{
  "n_layer": 15,
  "d_model": 192,
  "n_head": 3,
  "n_kv_head": 1,
  "head_dim": 64,
  "d_mlp": 512,
  "vocab_size": 4096,
  "activation": "swiglu",
  "norm": "rmsnorm",
  "norm_place": "pre",
  "norm_eps": 1e-06,
  "positions": "rope",
  "rope_base": 2400.0,
  "rope_fraction": 1.0,
  "qk_norm": false,
  "attn_scale": 0.125,
  "bias": "qkv",
  "tie_embeddings": true,
  "parallel_block": false,
  "init": "trunc",
  "init_std_qkv": 0.0253,
  "init_std_o": 0.00462,
  "init_std_up": 0.0253,
  "init_std_down": 0.00283,
  "init_out_by_depth": true,
  "optimizer": "soap_variant",
  "lr": 0.00535,
  "beta1": 0.95,
  "beta2": 0.98,
  "weight_decay": 0.025,
  "lr_head": 0.00796,
  "grad_clip": 2.0,
  "warmup_steps": 200,
  "schedule": "wsd",
  "decay_fraction": 0.769,
  "decay_shape": "linear",
  "final_lr_fraction": 0.02,
  "batch_tokens": 65536,
  "seq_len": 256,
  "doc_mask": true,
  "train_tokens": 390500000,
  "steps": 5959,
  "dataset": "wikipedia_en"
}
Each number is 500 + 40 x the weight over its row's rms, rounded and kept within 0 to 999. Layers, rows and columns count from 0. Numbers have three digits each. The size before them is the row's rms in percent of the matrix's.

# layer 12 MLP gate, 512x192, rms 0.165, rows 384-432, columns 96-191
103:482464484505540498439496485550479542517437475491561524545504517521461544503537532545549492468518490520520454462486526478495518516471561501472483538488548435486509483483578503485448511545468530477492489552570549467506486489500495599480440518534459451491463451428550518505538467537505491474
098:462479505489589472460491497473455619476525520483505473462525519516543492568520454491493408546505554516523564499473514520513493509480499566414537542510453425501495429392513480432493499514487442528483487397463455520512447537524550532504567453502382528504483492539474537500448506540452528552
100:506517495478500519536471524517484540470477460455508460483537466443499576498481450554487516495466521451500527507471490615564439477514561473469493476580527488512524525459488557467390436551512503457495509505547454491568479413578495533525516515504506476477511490468556585510437441500463432525
097:566446569501538481447573510512519518409475505516472407529485512471460480479513480522457505542441476552477527447474440469499488556575473501577505422449544539417570525565514521495474525445563537526483519437470487464472533449570542452492513633589530527472506501516465560533536527526514528418
101:437530574461511538472516509479492549543488475574468550457424556520498491515587458527510518554557538566509490571476529531505539516445495565478518521437546489473487543512467487524468554515547506525459526497537406511469477493405486434451545533518450391517470492511541520458462481471512504490
101:470474426465491470534505501476499552558468504477513513506530548419526508495520493489467507531502575571542517540537454450608501500499528544462468577514530568540458538528508486531481534548495525447479516478460551522465557483469585501486508462456517532512500527461502437522527538535554500512
103:515506447568468518493514575494551490465435485554535478479456534534484531511500506536523480519530502525590469490450533497503473494550493427582495466511489537392512513506430462511512454505472507455491505463540544465539562538480559497480523484551544518549475565465498515517457551493528524536
097:468524477492404499521456502528545459475514521498475551488494533429500455497509522466500517510461524506513450535460492515505408417500425440530484525461498557524478479518499507515501370479531493522536503428530523477545508538467433541540495490534488465454541473425584483427490521485409525534
094:487524562547527593495527512500451533558446588477531545471480575484451463477506524518411482495430537513539470495530540597530572536549512544463527442402483541491539471440490539473492502546531414515524419510441502499484481525497546492458413506478546521512482522522487579473429513473517432464
097:446499441503517466505495518528444428544506497519416502459499526519451506509554482518492529483441524408548518466468539455488490430497484486426558570443465564444517508470485512466484536536579500464518540563470491493460491489504559516502474466538464555548498491521449503500433531515417470511
100:565461478507492454454485515505466449484467510494472460462532476495511474518537465493574547492504457533516496481535480482466524473470473463418510497565544455528492442518562519542408589506472460524529571437443540485473463451453459467489500521500518464481459433490504472473523542499455462475
092:548496508468471496444474482508453486512531473535518526527501491453470591492518506472488474451486461493534471439547540440441484533445494554551438472492530447542473504518532600479485485495525557447469446483506548474497436517482450468492485436414489510446528526475486493553415517510472498453
092:499529522497481481507501497493414508537515389467551592518560548503605535534443490443470591571483547475497438479413602456496477460492473482467489465495461464509488525441491550548546504504480540461513493477506504537527502472503540444583433471495406491539477514460513503534472485502536537443
102:500502487504479466555506517438551418455558496476491494483479446513446439552536509496495477523485483466506511529506504595490442515423530551568515502525524556493437527444544478468501423529461471491504535471436476400461525495431529531453535461442505439526521522449555418481554533558468519560
102:454571531547509517482511528494496492509482541455546531493431528587560535491543509513455466559578524515483525454490498459527515498488413520449562505541545451539428579479482461569499481515476558525473530483482436460474528489486529491430490479413508507538521511531521462474518481533505522460
105:547511500528483577557462492465558577506551459460532458508521497581534500502549457552476480494510486485470515446436439428421456490534474489514501496523489513584479522504474509532521494504514534507497461527496443501461511534515534577528514577474432496447501494466514482556535563471505607474
103:502493488501527465444552421456503519441524514421534477543514512374467555529469483442474438528466568536529551456412504473584484494546523506511478527442516450554494466428531522551489469524537516453443493545507513465463517540495495438507487523484592489508475436480542463502429474496524452502
101:535453482423532504418476455452478484448521464562525458503486544511438446443483497502468491568556481484491507496458519459545500580476440527500461510488486520488485484399507486485431469510495471470494451452555558454515441460597486494461473555483495532487507494547517567466529429509520449466
100:385480494440514502575515458551511506501551497515503499567458461531537479528577488506472461498532491493558461436559502463510460482503503515469482512517496501521437427547493502439490529460552590489478484523475480516443538585523467509411516482485512505539498566461523543515481494508484399443
100:476495485529535518498503530504487483510456505450480461512499401494457516553579471548511459471454481460539500459519459490559496445479468466548464486480493479484542494562465527555457509547471464487524557519533509512520534566518481485434461479482436508412484439462526539525542560496539503502
099:508474519530463470416472499473509491499516490469521491469472507510533440526476553528460516487485545447473439467578494495541498509543475481468437533472469577393542572492482462452472473539486525521502518522456468538497536450515507435477554523510563544516532442514439472500510512527510528490
102:473520489545477501564524450590481521547515531476580481502444481539579464537462470440478515527545547466509507494457433483558493490475472511543516511543516440455434461517523567491532548536532551515554536524471465533494525529487509421558506592481464557469515494486569563509488469432580482481
104:532557505481478534497533498529536524424546492500482431532434539487466457497477441433453487463448460544496547490480520547542521442442454589490454465537517449479534398525474523502613478473475461503562471505507514482465475448420526490530448462517467434540444454482568494490572457488564525486
098:470432521510450460551567533496509502445482481495476445516467449532423461466473477499502513495466484512516475450477522497571576534533457438554399579523447512500486532478528477523472546602506514506490447527516460559516513531544459518539478503523419483470469453475484490461523500515502492585
100:482444542537481424513500500488529497514551472487548429489514493552512444478448498473489524562536583550468497606547461549482455549550445475501501518479480569501532412525551457512488528481450481562535431495489449502531411443507503506507544430450486482473455516537488521505491529458418504455
103:444439509523519468509420510501507488453488488518508495538421502483543495587486505518420424520433485518443458480532518550525474527530584500533505529478474517480556454493473455485569507478481524545435554566487512484407494461505440414486551529550430485507514505561470590532548480569469502575
099:514521459502465481489517535423494450482507457507630493561528519510436502633499507528494447458472484539525492566443476511445561500473498513521470510498462506562581535544535504485498483438464477551509496507481528486454468484530434531453572579584463508567472525493500593459519495555473494497
092:520484425541478488530516489528520489505468543508529460444477582469526435523510440476577437565536511535590508514469478507559532473529479497470498567528565450496476551453575460507560479484552529466477472497504489533472442437524483516488461456566476497492478529465496480506475482433554473501
099:423485537538534505515479481492467495455568500528520495534461521421517520411552590458473464508596531456529427510514482507530493526520468492546568434449520466539513383452506559562500541541499486483488529487562488494534517446454477488438496516475505499490520508420460485448498543512451497555
095:500516515545487500527506508486507487492515527575508548477462520480515496470509568490475528478551537487522538497411510547574502480527555525533475394515509478524472392471457524487505462542508479421472370479488510498476444502509500496518508516467546531472410512503526564453505559566494575505
097:510487430528514529521495510527570492521527509426498507511516506493453531555548506517449509470524479463471459447477464521464491464557594545517480560567429463455461562426545467592537419460542567539507541548459513525371570563500482504458508510472444491465499479465523421532490556508509505499
096:536518497452499497531460491479458515521533550474538504485490494538424462506488491468516479509448584490579474548449430415537536499486395520479462476468479510534459508468567550565509593502524501490579443484508493479483497509516516543522529557583465493518448505450495538485586596485479456512
100:589536575433446449497508412478498486521551432526541529527507479585531510524562475463475518558535507506501558534487493525537451442444557438484475448479478513536518494542533503437532551454442462498469549492422466482457572516460519530619417421434565523483499471475535524498509521493488551559
097:507524484567522508439553490547454525499521491521499460467489596518463499483416557549463412516431472509494420524469535525486455483509481489482496471482554517515447550489522467521451496541484482451451454470553515505559522462492562491412543471516472469477455470437506448515516496500527522528
093:447455469455503475442515510526541573487518453468496491412508561506446472493518505533470503532476520525513434551585520509497503496506486530464498508458503507474480408519545539473478600450452511480516484484517452531537514456507517563455511522505542540486576553494465505500477458530422492496
100:428489541562510459485438496394519502442466467514443457483495446539458485487478492489431492482492471500457443538510517527549487460503469465546523514522445524498495470447497467464504560511466451520513535443431444469531484496546507493414467480550484554543494536477539564439567500480460586502
099:433559555530554511480489487487478535547522521514481503480498476553500529483471466533552548557502478524500492543469573487486490467457528510497468542496512404488536461556512483457511516548531471491493495456506415567516485547547465412445519562529527503474587441548567471561504567521481551520
101:432545522482422499498505522510552554489475461456514439489491407586453458514558502556492467492393497494499587478450547481470520438468534497447517471494471524459494556494534518505438547525547524524495470491481511497476503578446445406495513517436508517506476566501527512550464523570545504453
104:527464509494506497450530498510474477469445469440548544505426492449488442511506501521506494460544616421576547543466462527523521561531476517507520510521556512539461483471509406443531453531534538475512479481552540506436499491509496456493518468550511483533437456549593392527539484528545501531
103:524518416484500485482501489585505463525480482482492476471479461541461539515512531514503490493517504493495396501501498535507549436471468458504510522523494478436478487476479579484471465530539386467492491575555594532466499476504519456525434546600545515521465478450560533505491478474489465539
096:511525549477534510557436432539426515524504606507498557541530502521501402528512572517479491542522557514546542506491482549510542536559489551429469466491485495532437497487533558475476539539521474454490508506443472476432481530589508516443569488511482513533454461449492485500532545407540471502
105:464576542543584443471443455448505393542550531463544492474519549564507494531466496486543493517431489457470515508431447463458579493460567538533523461494545529552487476491466451469494542541480486501450520491538508478503504441520560471479508510497465520505489477475491546512533568511538488499
101:514561563504527492554544479497394501587579592530484479462508516495520505489526500463416494547466508548518451464473483486479549514485492507562538490481416414501534541528537486509470524412495401497584467490521599514477483479532495512519549530468477444573451488402531458488537505478490487525
101:553529551459487479524456496455514433445502504528445451424495489471526473528412475542554493479491482499571508493462490532541486517540506446518566452546500532526431474526477440530474442468544512580542504527496510442473499513549535441531550539511542492519467523451544524481449552576502569515
095:467482477486480465540411504448492420506496424466554455526467480426497505497465508538517547480525396483586512565508456443521458503535485496497464530459567522522385499509483489483435536485537518553470542518605526521466532533492475487593532529535513493474496508485434482427490532492527517548
101:440550522481519480500564531495552459521492474549473561467447504457583424528559539497491487521507476479468485509456454510556435487495444474558506421593458449530473508544556507471550500489582594479459502524465469485522557489518542441555424495585484448517449396502501511522443582469530545495
097:528538453480563501472437515569508427492557492533488516568425487482362540444499497560517463503495471467523479539492504515483534539502484533492497505496525520466542463491519537454528590433528472443553485530497468489454551479550483474517469624518441547556402480491490535450440497515439525482
098:477415522505564542439532521531452504458540542447524499534443456473487499498489549450506468478529527507485499555483502496513453542513496470532541441495472464553487474511544511489552509535424451445437459512506575429532496428548485529500452443472566428521486526543531486422464430529471518515
105:507546495472515496453430569498489484476449516555429513492486529550489506530562519527522534536566418577514438467571518539503447483517488505565454532483528467507489493410528517511452474507504480421443495571543454574479456472541491485580434472525587583525511513497475469547563481517454508510
# layer 12 MLP up, 512x192, rms 0.165, rows 384-431, columns 96-191
106:437534531504459589491490516514521515489484499564509461482517559466549599553540493501486505501586485540514524551529549471488526610488511541434530590548522448485480441551472503530545489432499476503561530539530535476592516513383498503507516496506492465542490515512498486481420522491523501436
093:415447502505562543478473489467499549469530505490576569513439457525487450579524531511487449510457469601508489513502539512547437500463505514569554524458513463509460540514532514552571528459477537447469527481484522527497535481557465530475463482473485544523546495462512527491495502516484444454
098:513443390471541436567562493514478441470511502447463549519531520447540389482497486465485470474529463510508503465474531583536496463486519396557447540532427444550458520497493538486467492578477482428509498463516501469467524566545517590571510415538519475466559512523473497454561533471552543481
100:547487493437507501527479397490486586431492528486441521555483492516514501500501485459426472495500420506484486521470528390532458559524480489527519623513502467461486513485521511446536463443529541472461492561508458529505529465563486506442522454449444548437476491394440509492445496482484530547
093:512431480531484458570476475458479530483543424531550428543500513506491513471491481533413463467521461451451508485485476467556513610488512487517566399471503626463562469492493509501537435415479499490507441547508532540434507519550435531511481502462449466519464476528481502611523477465443494492
098:503541502521492509462533535483514491493502534550521547458570545509509444522546509525486508453573520541526583533491545457465528476519509498504547475489476512521539552549460496493545509496463457549465498506500478506553405479480563535494567508490604546548419525496516489463445507530514521510
095:541517426512488501554497562512577499479480437472493469490534511522477479506478466521485532505476631536532443489525522537479464466485531469538455421427537537549528561473504473506548421473394444485537456550447484482552542540431513474489462479551466442513477484404511433467449494491528516424
092:518536490526541527520484526489530508513512458583510579485401507506457469477505498377485516563451510549491505547530533484527510561508515476460570486470493586465543490449544478475514525505536536481495417496508477474494494605456497492476545469482410494436484498506495544512482494561465496505
096:474554477483493596505515443536516456546521546519494562497422468492517581549508518525523509548549474465482522530528558525527476564554555548536526482513528459469521499502531426545459517484467489533506572540534492560518607474505409501491495484581440478461555493582517587488493486438494550533
094:571583548477434486572457481429533525460564501541476493521482511544443491499473493511502469471436482537502497486454523478512464454425481477421522526541496517504565482450453590503507414477552544471563511507538522494474485516461449475433426473490480520510463562511516441542512576546454508475
096:472518549498538512493485443561490453524481518436509492484496538506597468460462569474557535492528574515601507476482487493481550523439580486525449542511517534498569542486509502593491446495492486491564553448521516515481573495495482480508474511484538416493429466509501433429553446478512502530
096:503564501469580503469457483481599490451479445478481477527585468458491444512440534479519536476492567573506490489519453507456505548516407462512413567418499517436477566454524507491500495514501420537470530552554485488468516486415407434533450478521552512493485492477533469494496456464472459480
091:524454523445540483509530467507486464495518569534467508551462456461549473520517528433494541532474526510533494474505524420538485474488492539486529461456508508499486506452532512447543574549460541540473501466468543490441567576547458496448462453508433532469551472477484492464471458563424536433
101:509536514568454492500558470549481517416535555479533521498522437544513443513522452457497524526453463494486437494527466486529479521527475437574480472480538410543500585555513445533525529463527535514416526572516423480434500462506467510575451463509490555542505440566521522556483518505475464508
096:524523513488515537538536567548509513468478511533521476510537510488585499506528543445526473487445521568493570405513446463499528464460500508556535526464477590539470496494485474586514507525390560547415519459535471498506500483554562534486453506526482562424433462473565464529524549513515463545
105:531487454521538486511467486551530509532541456505479431496484501461587506550493485485425451518500532489554538505476485551559477605513467491529491528501528555474447487584471452493483485539459466494473499462506518435446577468433475452538482534531482534507392455547492446507496483527455407500
105:500456471524448531445484475547513481437505513529533482552559520550489536523480565507493558520464540533465541484470430426499563502442494494498473519448513514402537574445629487482480481527573473515520545485562575489479560442424521519450549492515458517440429517497487506524537528524439478428
103:502502434453564541514556508481528421486465508528567530486486547481476526409535561484516480498493475497520572412469487480498462447497471477499521400446505525471505502469503527525476476539487471543481560583456543495544548482427576537493493491507464430472472501458488411523444516527495440442
098:478470478478476502460493508507567536500471534468516457511495534556476504463476550518528558443521488453547515535506579439413490455522558482489534489493503519520539466499461651485499568492554481585517491457446540466452572481537520537437515522426518485477435486506436501578497560566535493498
095:431456566428521483536541485437594460552426494542530495466558603514515529528510508514557577471447452467453497478467526477517451487540464501547518521515488521585534455554514551505489585529528423505531531526549477550501474471457472491448484446468583461470557529464528503589517528417545530455
090:499496449487565542486452536525454516523575463485397582535495480467514519464533505472531539572491553585466476496588504445508477505571434510465567543533462519466534450590407443437495456513519511468515514516522448415452459533501475597502480519519534465577484505506484512510512530488543480485
105:495459492453435583546445481490501501484528529550541553498509522538550574462495504496487528570461577336499502474493508477453532471515453524518492483507531434469457552478497509445535486509523470480592481577529504510490469610422446487452486475469499468542505510565504598540569434581606515495
103:562490541475541422488490493435599559515494468527499546564494442528517503526540497496462468461478468566450487527543468453429498465513467501478563477456488536517425520482520414479450474448480512519531520577452513476463525490496489546497532573494498506504573433485555605507504523533500452442
105:468443445368536423549501510550508504481461573476527512499486508489505436547499455508491504433467546458527462570519504552494474522539467491537549541416541545556511465488585451477511510498449519470493558499531453516482463514473484544435523522522431471486449495508512498475513448476465451539
092:488468465437543478548453516531530454462535545495501424511492478512466460504570574440439454489546544505501514562497389457493523506450530508491540516483447481491524536489492529502525503473456418439512468511405496520531473519464481492531496495471485467483512487473501478488521538469466439532
101:457502501476531553543518501477447479528550588499444573581493498557463476494487478420499467522505569521523556463491503543473486561470519414468513516517497472486465487482510516507461490530431494508485480439478456459567536455508493555535526428451533543517515456505508463512478486487509487472
098:514492580433488463540467433569451503486439512492500521517482511471537507475447555431581461521453449544517520470448504609488490484516528528424456508508460456493448508527551487418555511566524560434495582430471509599553545490476451437433496510458438502444525552502545470479580463521498503467
102:411520514524505522487531450581508463534503462458471534498445527475529504486542497540421486520436502492520447553493547490532472456511547506541444543473443404466520456549532467429455498463520461532503497494501484456500548564553504495480475501467539487517495485472442573563470442496497484438
099:528497546450497540485534503462467477486485507498450438519483454521515525575496511524522476453542463527484551501507451530495533512513531507481500450514433443508494509484555468537532445477489550483485534494506496597462472589520518500503493493546521444487515488523473572498528411592585492573
098:464486413489473459569491451465507518521459469503530497509511443548533469466471498502490495513459420526402501539456475473550552514433531418494450522587467509468454539579467549448550468447510481460458522493513545490438529474513497502477578490521539491523539516450446527484508500546513484499
097:491462483503488544473435466501508554497466510474504565453505487572507423433539479468505498516547483546419582520540409467548531534470490471558514448518529485495526495546495583576414564496471463478539529501553484512429491470472494526488452473487429488544445444468504553445456537563558475513
102:484478517482542453473548460424529438539491457450478482555528444455434508479534521543510473495456449528508458475451493545556474520469545380498509487594536512538525455523470541568524534503506562499482522501477534508470480492464515451543503471538416554508465520495458504511487546428516474516
096:419534507493475444457489455541530512503448499511457500544512514550454512478523481502509536566500507472592497486479500534417524548486481511528467534464454517567511519553478498503506471535537507471455498496537590468510471513498529581507442557584464431540478537499433493486496489497511499521
098:551480426492513557450451510486472508500479498493431487514577529488510549489445572543563464518401514457461450535408521551516515460458494565495530467479484519445536491558468551603511435450532550445406490380503526522444456446415489431496465465552526475498495533500511515452572446538515474500
096:539448484478505523481516519471458501439484544524447522508458439495585508551492431502572518458474478501491554499488448497442520538496566499607573472522533439532473466522586440498542471437475499550548480499526481482508466505473521483452508495470467520496528511460481563450495493468485549562
099:440497481530473565448519506495399558462446511479517563481504511482460495576470516539437505520507522483493490443455490533544544603484527453500559505491481546478473481488490486450498513516475470524580543467485502499531533508579410515473572428442501569475508471542514568453487446464551490490
099:587501485495492520515549498480577532522553458447477509540474475518463521408451449501505510491488442507470448522530546541507609489495502466503489557501451517505510463454498526526521525472433478429530489436532515522489406435553394515485505388483436441531453501470519470503494498512450607455
096:530454501469561560530568484498471464408531533510506512529551459562533510507511573472443487503501499513491537467510500518447535522499518418446551481482419504448386525529436535512482571538531487471481530502508436487416551524520418635486487510552519479571601594532515518489498526527496526504
106:501501477443525463474547504479539498545455577487543599536514477479490469501527530402461473415494475469504477492448504558543493531520485488550478499499542453518507496500522531525518413459505492448542525529509513470468544537513565531456567486472578468394523523498479444550487486475521478485
100:503507450457498478495417446577491489460539506548580430475538493473421506442419394504447453462485495439470559476456504573508485532471566517495407521498495533523496510506468484464492446512478544561487463432515503585513472559533544504502529471429488567469514550512529487518482518527539497573
090:536511482475499476481477546428478511484445459474548548551530575505462594449481504541478458521455546503458519513536486475505493474458520488472542586537497509450561500446553533473480510476492440494536491519533497486559518475568532472507507460516497487576491491487489480573541475490472547517
099:533497456444485519428457473567496450503545531477605442507512447574488459421530491540519518550497441471506494559429469455459558505509492456529514458543540480555498486520592488470433521496477537536446436539514507534476478505431450487518500422455557545478550532545571506505543469580467598494
102:533439509567540511446596446488483445556491536494543490445506559482494509443526430436452446585520527484495510533457581511513471555543500498538479539478432526530515439513507449513475443476545578476484487517546494499476396515468492511488535509481542473458445506526519443529507547550460543518
102:452438515448474549461498511449503470592480473557522465491551491499445511531534570514556478553521509506489524525522468494452505487559565464458511498500416554490452560500487587496436482528513543532528485509535444513603445502556486471565496448553501491506530518498471471475474472499483480531
104:485506488504457544533500470534554530484404471445485499490444439497585501540483440472537497433421495534553466560471517453533491541503455496527449467483515519508555551550544480520548566491502489493476493513401491511431495509475405475519487480530476501493550511513480501528483565435508611509
101:465440439489487537558443531468523480494556542488465538503517506495445512479523545500487537490418493555495425404531504463523530551530541480536524550483522472521520529455569547483545491449564510530511458517459464524453496402512488504520587504561433535511484452488476519434534449530543479478
096:488520516484451537499565504509512520453466522480490422542452465479518517518520402489461534482499479494462492512491457492475490487390500474480581457497527475459484535496500518477479593496430459461561505423506553456418608478511497553533485498477485535481521474479446499580468533490553480488
094:485536514519457444501560543529508485547497500468456541446507438481502466552522472541503475446506439519517461475502508502586514464497479474512535520468498645513527477469519488518495492507529512495564519470523457524569483594477551504483485557491498487493560440448526516496533532457498478480
# layer 12 MLP down (transposed), 512x192, rms 0.165, rows 384-431, columns 96-191
104:540450501523583512487508570496476501535530556541618504492516518515457479489504526504514474511454538497539415486485536511519435503481535446565530497542501556480429428544487561510467432472517454534509493431596545553531515493512471493501445511493414539538524497494459491534486460435535566449
096:481442564527438477477481444456473531607482484499467459499510539479521549466495559446558545500426439452480614530511469493441553477506472515511532513432473460506495536489530464521515502493520530434494495466456524455456508498550481533474516496554468503498491543540596531476498500431527469563
103:506471499449494535566591469500435525546516513568391524573530550443502438490586471527528531518526500504551431506469514510487503448602453499540482523485444545540541427554464591524509468420516513477483474602466520473519481512464496507471507483490484428547507482494427525470605493467516513541
102:516451494476499569520505471491526444503422488571512519499529449539484544486567456530494528610445473527473511524473545495507448560520532541492546469493518569496495475507541471504547490488430524512454511450482529493558546488563483491474490469526477511490476472495481487454524493469537501439
101:509539590504487476562533452454480506446433425494486465535401543448485549485568451503566527549515466504477491493500457519546497558575485490498447478503430521474506521460444551559515459520490538484469486511455477513505502474501527512471464515520598523528540516456526485566521463462577442577
099:451519516456447491536485528512509484471456508492496470528428480434486451519528493490510486535455552538507501486510386388618499556545467516557535531559490561473526470577464465536523465469543494535560466544431433436535465564556504506442511474483455492506525605485526489459476478487492444495
104:541497533483478509502490587511429496573465539519533465522512519475510561543462597522551494567542500547521474496424578565471506515537497524529511455389497490431518531443442416415517495507487475593469479552506508526497452526566458482481479565525552520445475441452440513513581460500521496475
091:504434552501443457492503517470495546492446595481484439539524462510544572482511524506542488503502529474497543442495433542535490435450567486492507534524492499523482434550445552525459525509508560478493440489517449550494516463474511506500492436507518493509526489469573549453495538468453507492
095:445509514486485443556532536500597519497486474508464465526477440538506468507498494493567453535449491525485429508495463538429578552383518568551516476466563510508554513457514478533594505517537534523416514453464512524431499499519503473466493448532418521467502460494527473428465509495493517516
096:440429431490475493524541473458526522499553512502490539535464488469505530452515521518489520496505529488482496483467442494482439546502506509395468514467511402536461527504483529618497454534492492531446515494440545464540524506556469462540507510474373503497490545467499495429457486517482537479
099:531569545435521537481440511528534504453474506543550518504514416478497430513484503466491533498528480557482568478484500486518529628550459510483506439504582507498519487555531453475541442458416517530478440424514440519456529594479513500481537522486479528517488425537485525501551484464456493466
094:498511445497485526476567502472432537517529530523514527484467506520517547444497501490503500464514456499487516522536533526490498533457542538520483472482517461391467533561551456465516435444553482448512553507445526512429492531537522522404496535483479473502502538475450477496473503494495506499
098:534452443544490495438520524489486438441545460505557562472539531509524536376556485474577492496566483461519511449527528523571437407524418463476494572411489467442461479540487497572477502533521452493512542499493483564517497469481469539604558535525434502465506509475512513429461492448463497487
099:476481530463482500451467542490552531532609455442485543559497552454484530520543466551461519438519560484522537470471444586425446522483442473576553487534525480544529471512454521513503435510518448544466486518500522547553547508515569546495446466571492493496484551465474510480454526523497508466
104:529496427446583529522510540528493524520508461490458489511492449509483506591462481471450464514484515527468482430572500569453481447550508539464555411502517498544503434513404455527532548467473495511461527490514472495478556461510570529501499510441484509524415506503486501527507550576440605530
103:486450492435542543520400535506501548513502576524520475449544537571552473604437528464509562537471515528551492447468495459506511552501555505455509523457488554520443476505593458550506484560524519489475515546548470570511478493550490438531510458485547523542558498505518488470510527456488578543
103:537518589488578542490420491532478498492491489501485478444486517423438502480469566587468476534498517526515528543496418503518484507479513459537503468504445514451471552413458441535511489496542494461501501432513518453556563494476533474472502582417520444478447514569458517494457525507531543471
104:486421516459540605493432533605522525559483540489460480506564445455441515461553504497478529494459510489471449502463489481521443469521532512479594561508450506548537568440527509567526408533515540445416501477490445489477498505465481512540526443545517483396491479464485473526500488518497568543
099:519554486538540427482453471528474567525497485543435467469506457500437515455551578565486518520469524491511522497518561462497497398506514522619499564481486493479464454515518511442423579517474516467535504491534475536409544515508497551563443521511464509516450447429537565470494516542528469504
099:567476494539562436514550504464500471541502554531554524531483472520485568450562518490439488529509515448494514522471560464502518419523460537547504456473481461496491560494541532504450478484508488462503618532448619496527511538474510488475466523458576459501455508428471495553628569513545518481
094:482485519590501523528554475483512482483494427544493513548481574505457515527534569438495527513493516471506522513507528519510512546427500510521494434548540435482451562457544525432493492521550488462511488554567524536544505434487477477473524482484505468487552452573540449564461514560445489483
105:466524475537432531515433495507520520526492511489469520595471542526544563407505503482567546482471473498420482496493469525569483517501518537552488542505467491506515571444462531540481431504504513500470506536537507580463500542517439468461489437523519442514510539585449479569462537507503505525
105:597449500528472442485475550541543524467550526471469539478558511492564484518524506536508528486538547585538514491593494522540491453474512539514498515393571499458501517514515527399524457495482475502541467541442509553496530507524483529491493504491485460536481461519555503499549475469494546510
107:444454553492471504435498522464496487512463490403517564430498476498512509562433501485461541457578533449485520479526471496485489608499501436570486528485507490536484553459499542553485450464450528545485499524506442527463475567432497522504487519565441497518475521540541467468532502514441501541
096:512540494497532502591481486460531494431499538578465475492497519475555515455517512475571506481462524440579498485503518487578429386494511496484504479470435532509553519569466442428505461512442532460550507447437471501492521493538513551521439584483516515499431531479528426478515480480448551498
101:448504545542546567493499489464479529488518413528483502478559488412539455501535573494460432466523509515488496542480511600487416535489494574501429490465593556473548539491456529523522476509517437466562477449483544516478492606503532480504423548485527538488483560514467499452589456518602479479
106:513488494529500545475545470568550484562485470546497500468399469528460533510509514540515477493509522431472455569613496477585507528504479476488498458501420493498484518524525598495512427455534555442447459491488503521537424521505536508520479468491447456461491459446493507551505524543468469504
100:504441509516467507552454559487482526510476512530525522472555517481495496503466510475489535477572493521520544432452501509439506478605465419429499456569485532489493552516425490442569536600488529520493474501521467473418533450457443486507500552552489538489500502573455468488475561480430528500
101:469468426495574458554419494530442463458450498482510468493489499559513470549519488555507464466558440505536480496485543446541520696501452506507499529467482489496552484535538391509510532526553536543487417487443455445498522493491458490493492501497416567573517548594511505474527482506488493477
102:487521533506524491482512523524490444443500545490527559482525471414491504603476495539525526562479544459416500506425526498495534404523536493405506415546490458587487531489471407459505519466474516502516483512487482507505492479524476472563535484567507433544458533565457541476503481549520555498
095:535497559422548405523536473553488503533464477462519479528459489557481515520430449446427495566496516469515454554493596574497508501573584489453442470478494432496536635492462525513495487549463475411580565526493460485426544496458463534522447490471529551516525388462470475489567522496524469506
099:458489510430491474521491523507531459536486472473447513437534459500460485468513564474484529448568474478523439483462436528489463427495438500494530512533456463587490471487512564506483510428569548433568479530545450473537483542519547600469508484529426464558523454485534498519477502489510473520
098:490481586428502583537528541502500502495538466484440550538498532515487530509451538433488578536483480424420499580564482503526541539547483527490535499524475491523484488483486441464492521476410550375538462519585481479498511426518482502478519476568458583499465446528539473505442486497472514503
105:487562513502572514442476468448569507487553474499496507495470538538522560479538508496519564479508568539566533554550525469526496453482447555439437535543480523402526519502461428479471527508468467472491470509567524507463497502516474422528538565475451521451541551469481471569501455589469493488
096:488522430544586451442513491613513450562530479500434480475514448511525477492570506430506451515510513506463463543487506492520505547421534517465517542564582520573548544495511451473519569511496485511492460475531528593553482577514571502439461459512506476509506500570586525510431463517498519509
101:478520503495513523528525435498458540485495461469481502445477522508437482459442485590478525493518500452526538543488485415526505410512425584465455425473463465510465469517501512485509472488473452485503468544555493623496501501430483563502583523476406496605531482506540498506526516491554475500
100:469483543526541504518509580434445522577461514480512523417414543439545465541470486538553563416513517597508514506472496515528465527502442554484411484536580475476509500505531460462567499496535487442470523533488455465496537527476509535516460494446536487498498563517507464504514450494562490587
098:478482570512462460501535494551525427537508497536571451518504514509545520460530513533421508549417498514532540501434475547516514560456498462463449517482558543542499502505478539601521477436487538580512478470489488541498506480493423520520479549550528436445518553587448463504519464427492444474
105:471518504451424524473509508491505531444480508486502504469553511494409431440489505509531516458532502565497471421518567492426496549555506493540466451518574471534520470512540428530486447555556460482503515490521470457466539584465460460530534488525497566447458511554495540516486552530437510501
097:538455433485481515455462527549449510426612548488459485454513455531478492504481449558581535461506538466480568546436441504537465535465521558578507509565442525574538545550408465480547466493472579570523490461551444474502498550515518504491516467505503525502487504505542499450514510542542520500
096:528551523505509465480464448529468492463569575460463490541534567490541453556473538555501528512476482471563408455448447522509524550524463507476533441498477466531429532496460554465474524487560473491532478500399440530479444556518543516503495465502413589477424469381496471467485509431506487492
102:534523558508564501438507447503503509544560543459476439461554511481483621536488486415530520511472485469466457532444480478497515424544543449527583543499551505468467503481494480387488541500529454449466527486466497530498513448460513501531521490492490545484389484457553518506482528409479538508
096:479509527543423477501597532508407516492514460548449547534564524517499468609505460438468533499458463567516531473483539546518552544499491510490568471483401399514628521513511530458540447433494433451472562543539524486538498473447481494510530544521580472519501524501514451482535482539525506450
103:485511514508520434532493503518516470494548468487470463517485502529450525522544586495458539488488498481514547482490539456508470517497541488551488511484520564451507522547441511588494467502477565425522477520537512526496567533466534496470594464463497473489623505552454526561515505381495518490
101:550588521501437511536538445479564511528507572516456483473551510471527470505542449552489501432517482579483546562512526504506527559493509478515486431506470520496468434553569593537488469455529509504483475556485493443468505529552559516550459470400463528519558522464417552520494509509518532515
102:519420490520506513457527488501472483519483478546490526539472421548405502504547490518443507550543506461576558445438457497523569614516571488476440518475519569560536502463539482517552412516499508420514472510547484457523497422525484491570454495428509433553543463552495462460471552574517558461
099:514523521509496579568512510509489395504473467524409441529451492520517535506509543521592517485452521488512402511448452442539477405462540486526538472513497446501568431515525563549550592453501488506459496497539527493554507487521522494427507523492577517481466445544503448570526513511500487415
095:478440502537440519520464481540521517492514421516571550478432548496555527464551542518522484486504489516511534532539481487518559476510447570411545452506454361475564471423455555530572446517464507550506503488468477488528495427572556472477542496519534557544524534468472520554490474498539501566